From a checkpoint of a small transformer trained on Wikipedia.
Size: 10 layers, width 384, 3 heads of 128, vocabulary 15576, 24.1M parameters.
Architecture: LayerNorm before each block, learned positions, tied embeddings.
Training: a variant of SOAP for these matrices, 1335M tokens, 5093 steps.
Each number is 128 + 24 x the weight over the matrix's rms, rounded and kept within 0 to 255. Layers, rows and columns count from 0. Numbers have three digits each.

# layer 7 MLP down (transposed), 1536x384, rms 0.127, rows 618-690, columns 0-95
170104129108142161136166177121149121136145109140124111132113138120101127106141149121084150069131133118149159129123117144127101170106167142152111097134165128146111131118141107149132146120121148126136118135163155127134099102162142137094142164119148176120130129113121169107095155123134160136
135169137137149118095095149152112086165137141133141138097123121115096157154133132137119142145120090158098127095130131115160142142074175113119120091100129166128088120173162101141127106130119155120140086108107148111117142125091150095120150120093135134102133107123092125115138123110094134136
092150150132136108122130179149147100089118101139146086142086120134165147102133121161129139154119150105151106156124099127110130165141129138127083086195145156138092174138159154127133120142160105139162089140137118142160096128087130098171121118109102096129142108150085134122080103145115131101
131118089172084132181104124171126114111192117146124112092102136101116125133124127093136132063090175105183158141131148135118100134130090127127136140116089116160165131153134132109100126137138175151146141098138162104088142138103103124111122106110144113123153162088143165126127119132117176139
125149073153118124145113112128136121102133172130114145120129129132139113158151150124125150097130079143153069158134105077118116127134125124107142131108152128085177167167138140139109104123149114080103114100111094143166101061131119118140142109116103147142183110090132132104151100122136146107
107121099166115144133128143129085145119061127132123138132121143128117108130147173106112116156102122159121152180146136152177136118124105127095122104085190176105142139150132174194085132092109154095161146189154168171126179132145122108165149011132140090140125146108140155084110159106089120098
126142140149130140073158114122121090130167117145156096117098121165152135145107145124131153088145124150140080119127100139123129129146162156118153084125108155106132122139127064085117152116124152055096137138159146099140128117151118181154146129137133105118133135129151159107123114127160076158
154124157098121115105158121150129132114135163110063150110143188103185155105192139113106141137145108084138139109129150136152114133133130115067092124132177128170163109092120156106134084165138112174178151080130146154179191123120054159114121138131136122126162120152095159133089157121155127083
151144149150116119146110104114139098105158074132149155091150126120134137084126123143154121107101120135142101121123120106152145136134122129093123126146144147094086091150138118104168115117179102131115123133128129085141100119112142113127150134120159118153149133151112098129130117128084128142
160140135133152147126108139149119112138114103128132148160141137113136126117132084135119168123100124125122120145118117096146121097148164116138132132136140141138157118115129124042125116093146055132101139138117138130137140137123132123116160126104141131114132166146129146145130096106140152107
150138145153128127101145117106103093123165086172120124126114146167161116135151093136094126136130105130151162156106084144140146165101147133141115172155142134121124150139119118109128109130144139093116157167138102117149122107125147120143108129139101120128126148119120145144137163122100084163
118134085153128171175069143095115111095155133163110122162125160126107110112150115128121107143132102156128113129150110100131107133098145089103141114091124094130149121148146115163088142160151140124111139117126108165108143149117143169137138143121156103112114129140107116159143062147080123068
155141098126139149134123152141144135135148150135130124117089124135150100122091109079144097105151145114108105152107134120163142114077097115173119166154141138160130140142118080134160117148109100146146159134098120103128095153143156138132117082131129108126156126092118100083149127089130121081
136110138151131136099151144107139135109110116130088096123132114123128131174105134119111086171168144137141120098119101099156085092104124164110146117149138162095094134122123112115100108152132100131130086103110147120120113135147153139159110131130171108158099138146099155157128127155153117157
149143156118142119149112122133114141135133111142146094138154126141121132144154137139108139145134128126083115126147116064123151130154088123125104129127144104128131057157096117160124116141110180154113117159139135126078147164137095108114120127126148117116114113080144116167130106132089135158
129117127182115105154112126141146147100143135091152130155094165171133126156171100173117144133133120100101160135083110124167139108111152125116202145131127129104155130078091108135119109132133118134140150148120120102142111072097107114129150153107151087090090140136139087124116095150129112125
106137107130163161110151137130126111111099163101151134137168127142137125110138154116147137156099120133137118135108117158186114145086143162147141176157095146081140133139138178161115117093128123135167101104107130092137113152141079166126115116136115127149114100157113166127083127066118177137
161135184121104109099136110129133142122119095111169092145100192117091136070130120138160138143160123155095128097110133128112111118095138150097140091141115137155147114130095087161174117167154137152146090124104096136121130128125146137132076087141130147143118132138104142118143139116132074139
115125050115163136092122102150120152112099149115160131121157153115106086125057133138163114155127158143088165164120106160118147070104150142126138108115110133103097111131100135181155094136147140159124120145114113098130075150154172122136140142144138126130108115125171148142156119135133111134
102136167128152122069110118137105130148145107108168127156122091122140134146183151144116149133133132161133147106148087111086097134158101122095112130135078158136125119119137137147130120109101142142129113131105137131123133111084145132104122111115104119125109139146111092137154105117095139132
094115111110106143101091140159106136139138139146125131119195172084135113128126067131107129136126134109163104110074101102129124124101137136122170140122121103127131159144131109157147132160133160141073135149126174133155111165138092091139108125125110152115131110127143090118145114142168162108
121130139096128117113134115150118143136140130141163178122127140107096196166171112105113145089168137150128078121138103142174119125151054149138129065106103111100149162153179130121106080122138164121143116179108105112090108124138154088103145084127104163102139096085129130163156093143101168147
136139123139145141112212126069114149138148098150101134128157117109125127113130097117130129156111128165097142109117152162128103072112140109147101112119154103126086120162117138138129146161117150094103100094095141104144141117129123089163096090109175135081122129111167131085129110142118134132
155137119085089127112120111139126089114112127114129121148169162144130171168169174163146106113157138104119107159102150130148129126128151119112102139127147095161105171144116102079145122131111121097125149131130116080128119136170162118103125133165107130125106104156114124143097115162147134125
146121140146141124155129109112112093128106147121129138143138136097171151113155121131092082176102094152163101177128133104140168130137123135139119123106157162135123154121136153116105109149134107087112128116155145064148116144090092107169141136147112108082136124097152137138143144147098137151
141151115135104156151109109132119123171125183158157154072099132131185155109123166139139129136170102100140103104114102126135116111122134112083098083077158134176178121158096149118148110178128146122101116143142141134090163122089098128086149132144103091115137153129179147135125155136120106166
125160125090082145152124159122129152153161131159139132137130137147103101133113095089121134094170136142146200113082122078113121130123114121131116183123109096144135106147127121152087167134129132114148111105155137111105122148110119179117122115127144168155136118135148117133150181152077143111
159137144078163139114102116113144138148166116103153104104086150142117128138143175074131155151098068158155119140125147138128096142149142176144110106088172116147106154134102123101134132120149112159166155153194123108101107102152128139088128115087159135160137127152071123167168162128109109128
107094094104132118111137137096145113116121116119103136163111127062133117100135065110136089042147163103123134140133123103146158054109115119122088088064097100086147101107107110116156154122156149092106138147144136133144097095087184112119077157098166081137145150121144077091177124134094112077
138105061122108152086171161173125135132130120108145100160126125129129137124128101091175141142124122138138145090123164084139103134145126141111132086102155136147153148127122123089130111117087151079122164149146124113098075133125116145149074111187103095109115131132132142101119118113094119158
116098132216152142126142125121126138107124135125102157152121149100163123112159116139057146176102161127170076134127131157075116178164173084136097124110128106163126137132103097097129146155155134119142140116137142148129126142154118109134075121090120144152146125132182137125126123161112116115
119127118128102109109132144131111172113109046147134091124146120114100126134133143146145110105150109100150095178087096117114172171099170102174153091189074100127095149147098160112128167098141113137123139113149151103107090180113088171108128123094132129175100110140124089103080116144117080169
124112107152168136164145148099147088139148125166098154142166161139143122122131111116114116167146120125162126129115166094115108124121106100145177144138151112142129139140136110118145133165089131146107148132097135132132123105121143131148136131137088135137128121104130156154094157101146123117
160139145140119096151142094079123109087091114125145089119087137103140145105089174117145139112098090108159094136159116124203136130145159137115132137118141125095098129118103123134088188137162129107149134102072119133127109117145104168132171127109116133157135165132135131175156137145107138124
085112169103115080105117174083113159112115105152148153123123105074117091150118126132125076143086082154106160163139145143144172137119103104136121121109156139105129169113110076109108102110104168159135125124131124123075113103171152160162156159110135083145118109110149133185123157094146120124
102103137142170131081166133117103155125123203128115147141135111147086137142159109133128131130134128104126105118064170135106121150134136093122139143133118115124131143154130138124106136130124151137134120128125116184102120108136107128091120137140076127152143124118137131125102141092136121152
128159117132125127099125076112128140134073151129084154133160166157125109142098158147107129127088123111144147142085131170109106136131105106160133158121145095148141146110141154110093140124151128145146114135075168106133152167121135122146158125135131163112131140147106104129102148168192112139
112128157114139137080148159094135144078122099101101156127077101137143094125050152099148089120151104138137095084132127116132104130153107131104158083140168118124134095103124086071135133120137166085073221133156107144150134139098150159115127141124119086137118152125140155106193130145121123127
112147119111121104141153119112113131134105158153169118105143121096155139120110102193140111108126115146088127143130141126141117134141146106144069129137131107177147111111111125115161102148136107116162121116096142103160089165099164107146108143116132101141137127083156124118122177129105141144
103085138139161120164177157148093130130144091103096116124110122127138112114125146080092112126094121164158132135112122190142173137129126126145169144120119164102136188123135125146123085109158150081128125129112158165140130148083191111087131147133158089114114098100083136126157148140127143077
118107091124097089105133113155111114116154164092142105157127142123133117117129144118125123111135117064133147135108120102141149132119107146153105135131114099147122134144116145131122123096114132109111135086117128166110127132146121091118121129117126116156095107141126148131136132120126143161
143153162113126122131085106136147126132142107124096100134166157142127118121106152130077135130110153137110115090184106126148132110124170112130103180135121132107100106129125112114116100137137121125129144152156136110189165116101140147096171172140141122118156102175121099112109112122139128152
138101126127131108119117102107139109114137125137141160101130149135176136154107154152178114105125104129063122113106137116135138112147150161134166135122123123135152167160130133114150129109110135075132158109114103128127121104119136137149153163090127150117140101095114137150115119123120126133
134129107122125143128129116107134138095119130142157150102139117072134132163110191150121146145160149131137136148105113142136108139126096148135160161109132115087133112121130105141144081143118048138152121056097137162138124147129101157113140123106170145122098117128135124118152128131120113118
105091167103103140123143123166131112133094109127102104075123144163123144157125151123130124166101125106159121107151108129124137117136151098101083096142125141141137139121136141096113140156119095133119131153129111163103111191127131121075087170107108132178085080134112139180108121123096147116
168140100168108133113146092151134110111138089112100160121141128106133134129166097096145110103128154121127141113145104151119105131140092092083097139160098119136139109095209145128180136147089146142152123154149103161125144091147143138148127115136130139125165126109131129128141120119150175152
139102101126113149135137119144131169118118115132127110100124171114124119140120109091102145136115130114134140109139163104097155145146127141133126169149094142159105141137152132124143156129106114123171133144130136117120122131152102142116106108110133152127122151173153142136098127143107155098
128115157138081139141165100163152111130107198151125123110131092076126150123142130125147149145111118134128071108164135085084119106113135124126114152170144143153121145109132138123139086157159140132113135094144143155142094148118142141124141131134160094095127132091126098113126123097113184157
150143140148137101146108188134138160097140131122155099143129145154124157158137111096148164128135149110138165165111131121112097154096131121076157166131116121131160135178119111136143118105125149108126054144152138139129083107091107146122096119161083150132124134090088127130180130152119178157
119139110119153119132132180103134135101146138149132110125061118098126128159114112150081160123148107108115098139110116142123102093119150100147151127117180139120137176152144128161140133133175105144148157134150133135127116118148112100152162166102171120079147112109111130110134156130177122154
095143128136123078136129158096125150079131131138168132169128108147128120102105137125134070147148134093149097123135147157112124156125075121128123087062133129130113120133146129145122147151095144142106109109097119130168117083109129112124098121117108135130171110139134120180104163120106129117
134130126143137104141122107149104127109135124144154115055098126133131110101130135141143135125122169151161116132130141131137112110116095138141098090119137124142172116121137117136123135102119135119121110131122109131132148096140129125150153147139142146115120131133138095116114122156164113092
162184168133110138133140161100071164101108113129156135120110141150127117134098157104137130147141084182164099119115119132094147152101114155152090115179132125116137138135131152154130116128136115100114128103147116135141078116121132067123096129120133128137115122120155163157124145115148121177
136135138143114142150121139087128139117123136107125127077096120139125115140154121120146064150085136134130087107152146117102138131149131127172145158127135106103086129124095112154109122109108154124167145147136122102169135158130074064138108119137149155117090096142149127148106123116142071154
142146138126130117137110124101123158099154125094137144100164094131115119068159130141148112119124116133115129144103107158165171147125137132135103114089131118149114131123136132155120106147097147131107114110143140144117155147112112135136136121121123147117119126120143147114089115121128108166
101119105133152089137146137135146165100128111118088124125122105149069132122093153127115144095144115154160144125154080082069116164096136167112120117089125129128117157180113099128083136140093108126177106131086112122144073123156100142173101086113158164156113137119122104117093115124123133107
130111106120143152108094127144168141129162110147132096167124120080123149082153172122108160146136068079117158127143138108138152114114136193164095159144126173154165146100093151167149109136133115114097132171134129133080097117121109135119109121090182119125139124136097128114091130117146112096
150138108138139091104156124088077087122113130132128133119098092122115116121121142158159128108120150120117088085082118139140115143140093057120145132107117084088176132105098141138129145132127148146093126111109084180164081140153134114165158146201099110129163136131161117167122085182117122120
089172117137128061130156117123117125109121147165159152122155107104140102139101089104140120129132099102156131184112113142127140106113132145115142098093151163079160140111172170134137122141134105162114120141138129145121153126092183144160146161115154114152128121103116144137105148089113150150
150153085121164153155131144125111116138141177126113102142172118074156171140120093110113122153116164103147124117109157146126130122124134143091098134192108121141110121138118127140092165140153122117108136143090136162104115125124138101066110120132119120143122105122138145106090090127148135131
100103131131174149129132126114129132113155124122128144124103094113121148096144181141150125099135106122158121134139121135133117140123131116139119160111141152099143141123123149135120114158094109100137133093105119134168121140100132100151087117140113120097138157154109104071137133145140116131
111136113098099157090084119124090090175157154133122199113134148124108137139140078102160067133138097141106119119101115200135148159109160127169135118112112199129175146138111156113102144116107154095175180154147155140150082128153146090176146113093144139128107148115091101120145097099134096074
127137115137154158162151112118139136150110161119161135118149140146118143117146110064128094141114141141090087140135123155128141101181145098153120113124154123159127127158151133102118121135132077123102141113129103133150107125134093133130113112119148144146151084109090103131115115104125115128
104136130143119126152113157155104122135127130102188117105133110171148159132098151151139133149132108122111115097104078107169136075137108103122089120100139152124093142141126111128139137139123151140118105144133162081114124139125134121107113099136118144174094114128121140163129138106111144170
129151123112098165105173145110114139140162124148109163126108132106181164077110111126127152146118149175171093132080092108091126139085140101119132151142084168142125103125131072117117141192123116116148135137133154146118114187161073112144129140153141133119108151097133110160126155135152133081
134142128130108105125143120167149131099091115119142118107109115147125096153125157121137131089134104138117147117140189061137128140128107131137150153108104143138138149133079127176130116122153110153130118124098152145100116155102131109098087133129141098149157166135118127082119134090109140154
105107082133161105124151124144086112121104144181116160136125085170148134094091137162174123123106130151139170143133089173139123124111117099147157140167114137134143125119157147098138110141136118120113113126140162111159123108130137125099117081146198130105103177114103121106138091117120120112
137112113154147110110134132132143143140108159141126115161098129094161120102127141105158096135131129118124118140089144106131172130119140118109085113153135124137161095115091118115149125108120136182109124118134150128145093142096139121115118148126086115115121123103160121132143107155091134146
122102162152117133108135155150123063087135174111101128151140138121163116157094122120110145136099093108109132168149148113146139084065133113156160134122117136119108104072119104179119151131165153177126130159167115117117102149167108108139172125103120109124102113121143117127161191120105156061
095173165137132122164148155115106119142119099140102143088137100146159120115093144145100112094168151105152134139115092160105110145105097110106127111102163092082169127144113120126132154108151118091156142081079132077153137180120147094125119119097158096139115110141106077136107165116082143150
150170115140098105109071150137155172114139141145127157102110116098131125097122109142127121170113163125128139109095132096113150122138177170114125125106123133135153161114141107135106135131140127094143168124120168122103082130152097156124097123115128118115150137122094150106145162107159103141
143083151129140123139152106143111110058119087145142145156111139134158119177067126160163127127135146118139143145097115125122182101145119125152110100135123169113144091107162125114119121124106114134094101167120134128103163167143175108178138101122164121208196121130108139128122133183130091121
153136130100107141135134164128117126077154138133135127110101140114147141113110167145139142140131131136121134088133127124110122159157117136165123147117117131110096150124091126121137112135195124172104141122146086116093143140113101109092148107108155139117135152173116141159125134129141085110
# layer 7 MLP up, 1536x384, rms 0.122, rows 619-690, columns 0-95
111127102111141136105151104111171105109143162135140101113120136123137150099137127117123166175140128111143110123100136152119156158135178152130142095159122142105121135112095107196117146100114135124104102136120120146118111149113113103075111139098139126085118069143110159116113092143083093119
166143112155148157117124112102103145108122132139120142159137111132127118141127139121110114145126116110148114112116152196099117093108142116131151159075104129149137108144077136111129133158158158141112167093140105112104119147140098144114131105082156141141143141086120129104126133139131097141
126140158132147118131150121120143146100162143154207072153098141118126135094124146104138134136143141135131104143123170171098180101117113120110111098138102111119151149117125080128117131132157128098127104143084090116071129084152093118143117126110122103116163083119116147145136121179163149134
112140127100138106167099118126078102180114117127124125142120119158104121138157171118069148154163077135133114132082162094110165138131135131101118097163123135148135120087115131144134160127153079159140120145127185109100158155172148165115170144156150115110068117150093109161117117153128164149
123062125162165164140135088114174113123113088139102112137060213121182150071114169069080098101085162157091145137126087105149120152156095114142127061122151187107120124125151166149091130143159115161145124138064150140143173123118093131085135072100139100167149136105098145128156132165156097135
098117177133165134124133153156109123160126106135116126114158097090156093136138129138133141160120136117183154079157126134130106157117157127127145148105115098126116122130125114120108132114099103158138137103116146164180134151144126126138111154116146146125096124130102112106122156092126158116
138122124109194152096113120106104192092141143112078160158140118115120149092185126098089111143132153124133133132136172110116136124145134138126126087153102102147198097135145160079151135136151091136141139126163149141105088099101135116110140096110109140117101097114121111120149161128158118113
102130141134099143120146116092150123116148143143201166098106150124117149115115116157106107116090126140147165126100171146128112124104131134135186136094112122187125112145125118132106093130071131091135134051121124175122139132132124165114152169137141139128109089118140115099186151184096145121
173142121115096127149098174133151159178136141123120174088114144123134089158117119129149119068139129112110167149100137122131133169165118153118141204076161138105093056135151140072108110121127102159118148103155123090092120080103164124104132113166157123114127148151145123120064132148112102152
163122129160107161121092150139152140095160135126132140153109153116126135097109092149128146087177124143129128135126137126119056138123105152131128108102118113114090115140123135102168135121163133180158138158119122134096105130144124130098147155128174147148153140142168168151145124093134123134
112123110141106133140124128108125154092111098099122128109135077156112134123099119140160109129135169128155149121105140177162115127118158110153158136129161137105152092126168138116149126116150158100112134162117101115170103133101121135092128139145141195121120137125111130130116135111146115116
183166087158154146132127146118132143123130155099141155117058110115136149092158114112148078148126137135114125125115147166098162111141114129145140071113128146111127125146082129142124105117126108127116117124140143150100120135139188161127101074140125156140112157071151140129083122112156142098
109095115186138129122119137138129126146126177107068126058125143142121162126113116117137072115138140149131120100165110141140161136094121141138159107134141114115126100132175109128133120135129136101135128135121102110148126127120144153109120130118112097128105129133137117129141111117136137156
140153111152149126122105117131122146113160111107160123137128131141144127121117093122114159156121154137166136087144139154131134119139180143142155123102118100131114176112147173151131129126123126088164155122119135155202107116101116143136130100145109124137169111161093144088150136122134114135
126119109122115117125167128132121128131137136109135160131114159093122171133120142053144115123124129124137107114133113121185096109135123133135086109115170119121122123130148131143128135166095130127137121132106101156120134139148090117145134087127096116139160106126108138130183150118121119144
108126148153096137143094131123159099125120132117136114127166145121149101126120115149153159135095139126149093121158140113105143131154091113133094114137119158099117118139139144094127127159149149106122132154131123096111079145110163154127082118114160133134123133094145108150108118181139123150
096160128115118132131154148089158106089156149139142151140068121130137108140132117110135157156178141142091158111108154120098144140123130154165116108115123124101163099157116112133137126153135175171181120122115126124099135164117137191188169177137120153128128125132131120167105112111139122147
142145137152140119169119119106132146155101135095131157124143112125117096133121117160144095127120113096132142116085121115112106098131103135139163098145147095104111128122134140122126134180192140111129084128112131162135151130153123157146147096139159123131140117105124084181123150104107096131
140149113153108126109113130099183091077159140120153121140109144129067125133131154146129104159112124108110129112162092105101156174148113082134137122072125126149125155097116118139153131146150119114120135138137108115129128196173116114123106097102124152106117115135135125093130166105144129139
092119142135112116159147100161154135108102165130137140115132115160122115111153108114094140134105172103084146136147123065131144139152161153109133108149119120104096143151126148142107148095124128134066144102153127107141132123140108137141094137123151123105128073156121085131174158122130163128
179137120126170127147126185101138153123139135142152123135084111158196108130133120144162148075074096130158140111135147112125147142113154108128171185131135128133126077145155140139089108136143048123138154155160134125164136161114124143131156111145125143143158107100125149096138118123147139096
120162140104150140131138145130135138149161165148125123130146124109104103135141133118129121148127121087153125122171094106093140120135127099139112182128114108102111143127162122152111170094141126138109115123145159142130103116141108155139108132111166155110141120120139166147141154113114150134
136152106123143110128104153153117092089133119116123077097141155122104074134114107150136104136146125133152114154135086106127104128093147122112133120136116102128105150109088106164121138109102129162099114126132115132091136155110114109114083146077145127127076119141138114113140103109128128113
119148086089111144138157124138111124144129151128118082134123191095119114117172145146120136112129161130153162095172140146107136155097116127127114126189096149128092123119131143145070121130085123129129137116140107145088122147133143100118143148121104115142097168128126115155102107159166100126
160167148122151086107146177145120142114140106129092150151154116128077113136157105133133125130075139175135119133138098133128131128132100132179175148139130103125145137107117117119107102126168100154176147127125120143142160125124146133140081102104147151131099086119100119121169106104132140119
124120144111127167096152120124147128117122112156134125157166094151120121110129148152121125137079118137115100150161116145123143134141138156140142073112172181103144139138143120147113104093122172122118119129140100112123148138142131139164086133152112128102109101126133134137107102108156107110
126127144117179121153137112081118127093133167123159129081130098171128118119154110118125103137187129146163123151126117130119143166112151099104174131154158125108138119129140126170149132131148089126095183123096125119104158133130132102104147083140120160148158161121121115142175163115147131142
128107109164117145150119163136116152172178109104172086101139103119107163130162101118096143108093130108132102156123121108128131113161128155119110146097121179123124058089114080147131176120133104145142089107133130113111144084129173097073080115107116111170128104096127113112078126132110128126
109147176151157123112105131108111123133166112154127140131177156089185122091151136156129125154107119146124129079165167136113113128123108125125139109143144132116118090112127111090105093169150110091130124124108117148141116106130160121088153138134115148143135117086132134096155126106127100192
153139095124177165128131109120166105090128169101088131130128104135131052124124119113105111138154147135128120133124136133118151146105113121157120144076133121106138116150127076139127089130118158110170131121179176129128120141131150124158094146126107136146134133104167102146139185120130144178
123144163118120145134114137122133147135144133102121111129110171126071133173110149109146074135156173086120112142172164090093126114111154134134153102095135117108116160139085140174098127127165096120138119105151151098110077100115131123124135136151090170129124123127145124106132161088055094134
133155128134131107112074110142130131124107116094131138124129124164139150141131126141130165157119127145079117164108140125154136157136156172148108106135140118139149117092128108130147096097104123138151088122157134137141121112160168147138116137131121113092155178168162132146145131154085145102
128118171172144105117130135090135136117141100112143105114136115154108097138169095101157087139099146111123150112091149100129144111151156163099118097151113135109134099159131131127145166110116123115132158122127143053137147149117111116139136136109090156124095107110156144146149163129153171179
118144189128148164156135152126095154139145127122125141105140114130115124129118118144110168144096087155125128149155154080116147130110076145142173166110142168107139142111131110137111101109172109127124146174146151104128127163132140110101119119096118098162143098125133169149142167114140189133
120108113100126100152106127098148129127138146163153134158150145160139093081145152109156070106113148142104116167141070187148146139188094126124122152134116086139147129098122117166126121148116165124174124132073121130121113143086143148152103132118200084182160143108134125117120159089102108137
132158119102146125123181120131174095122132120109099102169151132171107127124147163120105121077121161116103163115122132141157134118118168124135163094154162120146137111106134089119161104144099106109152137134103137085133149086137110174116145167127101116076128158097121115146063148172149130187
149130124153157182138089166118109174100114110132170149110147089094150118158097091113117126131126137111097082151124139140121117100141141108102113107168163091128126133107123147177122076123126164073136124126145112115105118140148188109122117149120114123117133156129117136114169164159152117107
155134128143122124156048123118208142183121100145152088177125120129121140114164110123117107127144123141089164103175125146173089142114121130137139092081118134122110120121148149126102158133144123149163134154107102141138155169104135142115132084134128117165130112164126128123106134164095127149
148104100141126105130149128223146146142140121156152078115136145136119124132147180119087137133089120171135132102128135110090126188159150138122146119095122149120117142103138116143115104112099111118145130171095139162106163145108119141102083088139140108146152130123113164140119106165134137113
133136115105071160103122146158101137125088176158134132149102136132111134141157124126159123131129173099132083093126122115108093123130115134125171102125116083123136173107144149154132136143118120151134123158105134135160131132126138112116153155145150086108136146126126116130113135116111159122
092121150157124139123139138119119126127114127142122088151124116102139120126150114105173146118128127118129131136093143149137122120149150143107124161109152125142152098126133163151118140134096089104126111098067144139101111107151114119136110117140115124155125067111140107133130115154118141112
158118123130164117116159150119150164128140133122113143128124117137122097142156132139118148135071138137124140163135083099108127115157113134131173137112105087145106132119123122140139098145114153117123142099143122136158141139155116094088132145091151159133171128112134127125174125140130150098
135146117159133160134158138122123122154124124139177187143108169136133129094149123184166088107179090134097200102118154092120166085099106100141116174129091129109133110149118102111063129099117188119154118103137142133127084122069136148142108121084135134092119144123064070143107159181152122119
166126126171121107124126054115113184116122095119137112134110111163090107129153160112139122155118123172104157130104117118104145100116145171149118126153128129090114118126105148102138127075166111079136131114122128108153105152124076127151147116132104144131117123128115152128114139155099158105
139124157137111143102144150105115128121126140119118129149094132109111125104101136159110140157120105163145134120125119109133128155155124158159101139169133123128111147124121103126102137149161118118093123096134145133130115161140133116132121126138112113127074141121121120110133138141140092107
120104133140128122145169127163119144130075117103137162128122175142142130105135144083065141087148129114140118140136132145135139142153124119121099135116138159157108154139130151117154121126166136136079155118129129121135107150183152122149140161149115134152126135134157132114121129130108135113
135093125170067125144172123124140114075111137088102146086125090109124130113122103151113097131119116130120150158113161156150080129103166134089170122144139096121129164124108134137079128159128146142137158137109065074179073120123159130113100116134138140093135102105148102080095136110154126189
120156087125150130112155111116108143082105114091102110084109138116169127162131109143136132139179135135127121123125100154066183135159160148129119115121121127126131094112110087164103101109078113148140135121113095135157152096114136117096130155106169144115150128110157093122189134140135104125
128139140139112140133131151162093130166128120124155100111103151155144133108111119115122113094091115116146135114099118110128103161146121153129153164164133160121134107113143149123145120154189132078114172094077094152108134100097111113144105114125154131115135111135157135152139126117113149104
153100148148104098117123158142148159120141112077173139175081122139138105109088114093101103144112183125173120122104145121138067118109084125104113139147149120127110142144091087104110127122161183099123150124143163117144140113134125109124136105145155144148149074160101098162132150133107125105
119100117133140110143121143128152114118114128121097102132130136093133132159141119102127110129130135118154170156114131195105094113116105118144131105118147080162141139137135116162122136126103149105130140108115111135152154132107164125099155143163122108080127098124080117151084138101088126147
101121129136136142137123138118147169096114114104093117098129146085131061138121118134138083189154176136157099102198122155099125093127122127123133166100114137150106154066113143154097144131118151165144122102097126116118131185129105152128152168137097111126148126140095132124108148143152142127
123117123116138142101169132135139080096156120118148179161080117133136154135129116128115100121180153216203160117143126195060115152104121123150086144115141168127139098112109148106113078192094102175117144134108115103113117151100130124097123126151137111145123103087161103089120084142136126121
113124138125159139128144102100153139131119132092110103125146162147098130129109177115134125124170133125150151149133096134116127104176131127108139125122142134101099149121135105102132103127132093124115130080107106094128130127157138099120122149162127117124136096114155132096139070122167118123
131084120142141126108147114089129107128103105144076129100106143162122092127119120130101116131160116155123106151119103092085125133131151120149123173145133114094092166114116138176124152141153119146166134135139138129101179088146120087137151094145149168117116125109108126172159187124149077109
135126138129127144114123110151129141126144114172143102184115151158127127150132121160113150176122123138116134134148135135154071104158118110148152098147114103102111110113154142128119109155130137110145088116149155136116084146138078104156165122146107123134116121166107109111143160087102117162
119136192169162119104148147091138108116091137086153146122119095127135172092111153160122115112128133096096132141148111071061128123114106140139090129150122122073145105137125138128093107114085112111138106147099129123093141149135118156161128116160127139105221149176121117108164133157074187120
121156123121107149139122150156135118116107141169148083103151114150153165065126139141126095150140101130149165118111149130123163099111106154147144138143142119141165130107152122138149124135060129092145122091123124126109096163105151131135160105127098130149143124133153101122139087130158166110
078179103166154129161153107105147132133177154156162123156153151097131114122114118128103138150132095134166106138068130153113131151094157140101143121137128114132105153101132136123131120120104136105125132140112156133115117131128115136105124122138074160127085105124091165109133147110147122127
090143079151106136118095136120135147133120168165115158145150127099114169136147105086081128176104135118091165143113125106139134107141145153114115159083128152101117122146129116127132149141151123108124167162132145131099128136116094163131145103118124147131140104115110118116140114150103114158
110124152158147126138115139142119153153177101153089150109172134102134174130147145135118121122136139119115112093113115129118160160132120131114134151129135143114145124089143070117154096177101109163142118143093167161124151088130094112140079152096111140170087172115154137113095136137131071147
127112136124144127154110136171146123113134137140151159117084150114090139157146119169131107094184102126145112132126104095099174121124117151144173141126108139119141139124121125126121162150125132141137136141079123166121135135169134167108076133108122119157137093139097127131141134129125109122
159115107116083142143101107130144123110181101108109151131114124080143139118149095105132108129144113120166144146154164061089107086134118122114120151115153139141084108103126123113173138118094153121123109157124121119128099092143122104107143116128149125112152147129166141105123123122115102171
171150110115125112112139150116081112146117127107144146113136125132099107167134101174114161138123168148126139142138132112097091126101132122116098123089164109117125113120134124108124114115111104163108100139123153111152144111138098141158125134154135143128171105142092118155124098058128128136
160100145118118166107086109133131117113123128131127138126101130096136125095127123097162120141153135141131143112105155159145145153113090144093138104116133116119133137094127143124111093124140143123141147111136126162132133136140090134133127120118163110106095100122142090176141135121140109110
112123119150098152072123122137136076103177088111063114115117104124154144098119150097124158121126127146154118082163151123143131117155140110145131054149136138133182145096110115116106076121075138090148143116134121183126170120117139085101104084143145157112121092103150119120168138102136116123
131115121133138142086103106151159140130137131151172095130135163118120153113142082169100133145114130130119146143151136098099095131102114143109150143123125091116147112151113133149122118069139147135117116092101164139102132117114122105101160163126133136194112122123161143095104120116138158103
142132144108158108111090106083149115164109126134118157067167154139131098114106142120050136070108141089124123110133126154103126135095112093166149132154113103083091157122143137161157144108124118127138154111099100128121118125164146116134119102176147136115119109110149122141130168122123122108
142133146141160143112126121141115127136139140144109140129092137150140118155099122172130168169125111157067130139106102122115144125158122143138137110114126107159143191094107145131117119122105119125128099104136115128069107105138150142131086157114121111120139090125115126092106131144151117120
145126141104096155086172139114119114115105105098095166102103151111146124144156152139164124127164106140166152139142151134136139137142107103134131138138153131152094098142109131135148151135149156157143104169135150116178156120117126102131103108124097147130115144106153132140098152128154130099
131125099090113152140130122166129114147164150129112104131162133096119137151156172143130081156131125182119134113131127156127120154121152137107122168119095155136163152119121114139109129103133122161115103116152167146148132114147146146103164100122116148145127130130139091153107136097093151112
107144132125120141154161116090157127105157127142136130136160118107142149124143092103094117114136123116117120142087125121117153122114152119100118118129129071142134144056094167151146137106145109089093135118127134197049146149125147102158099106100104132110114122182103185135136159165148186109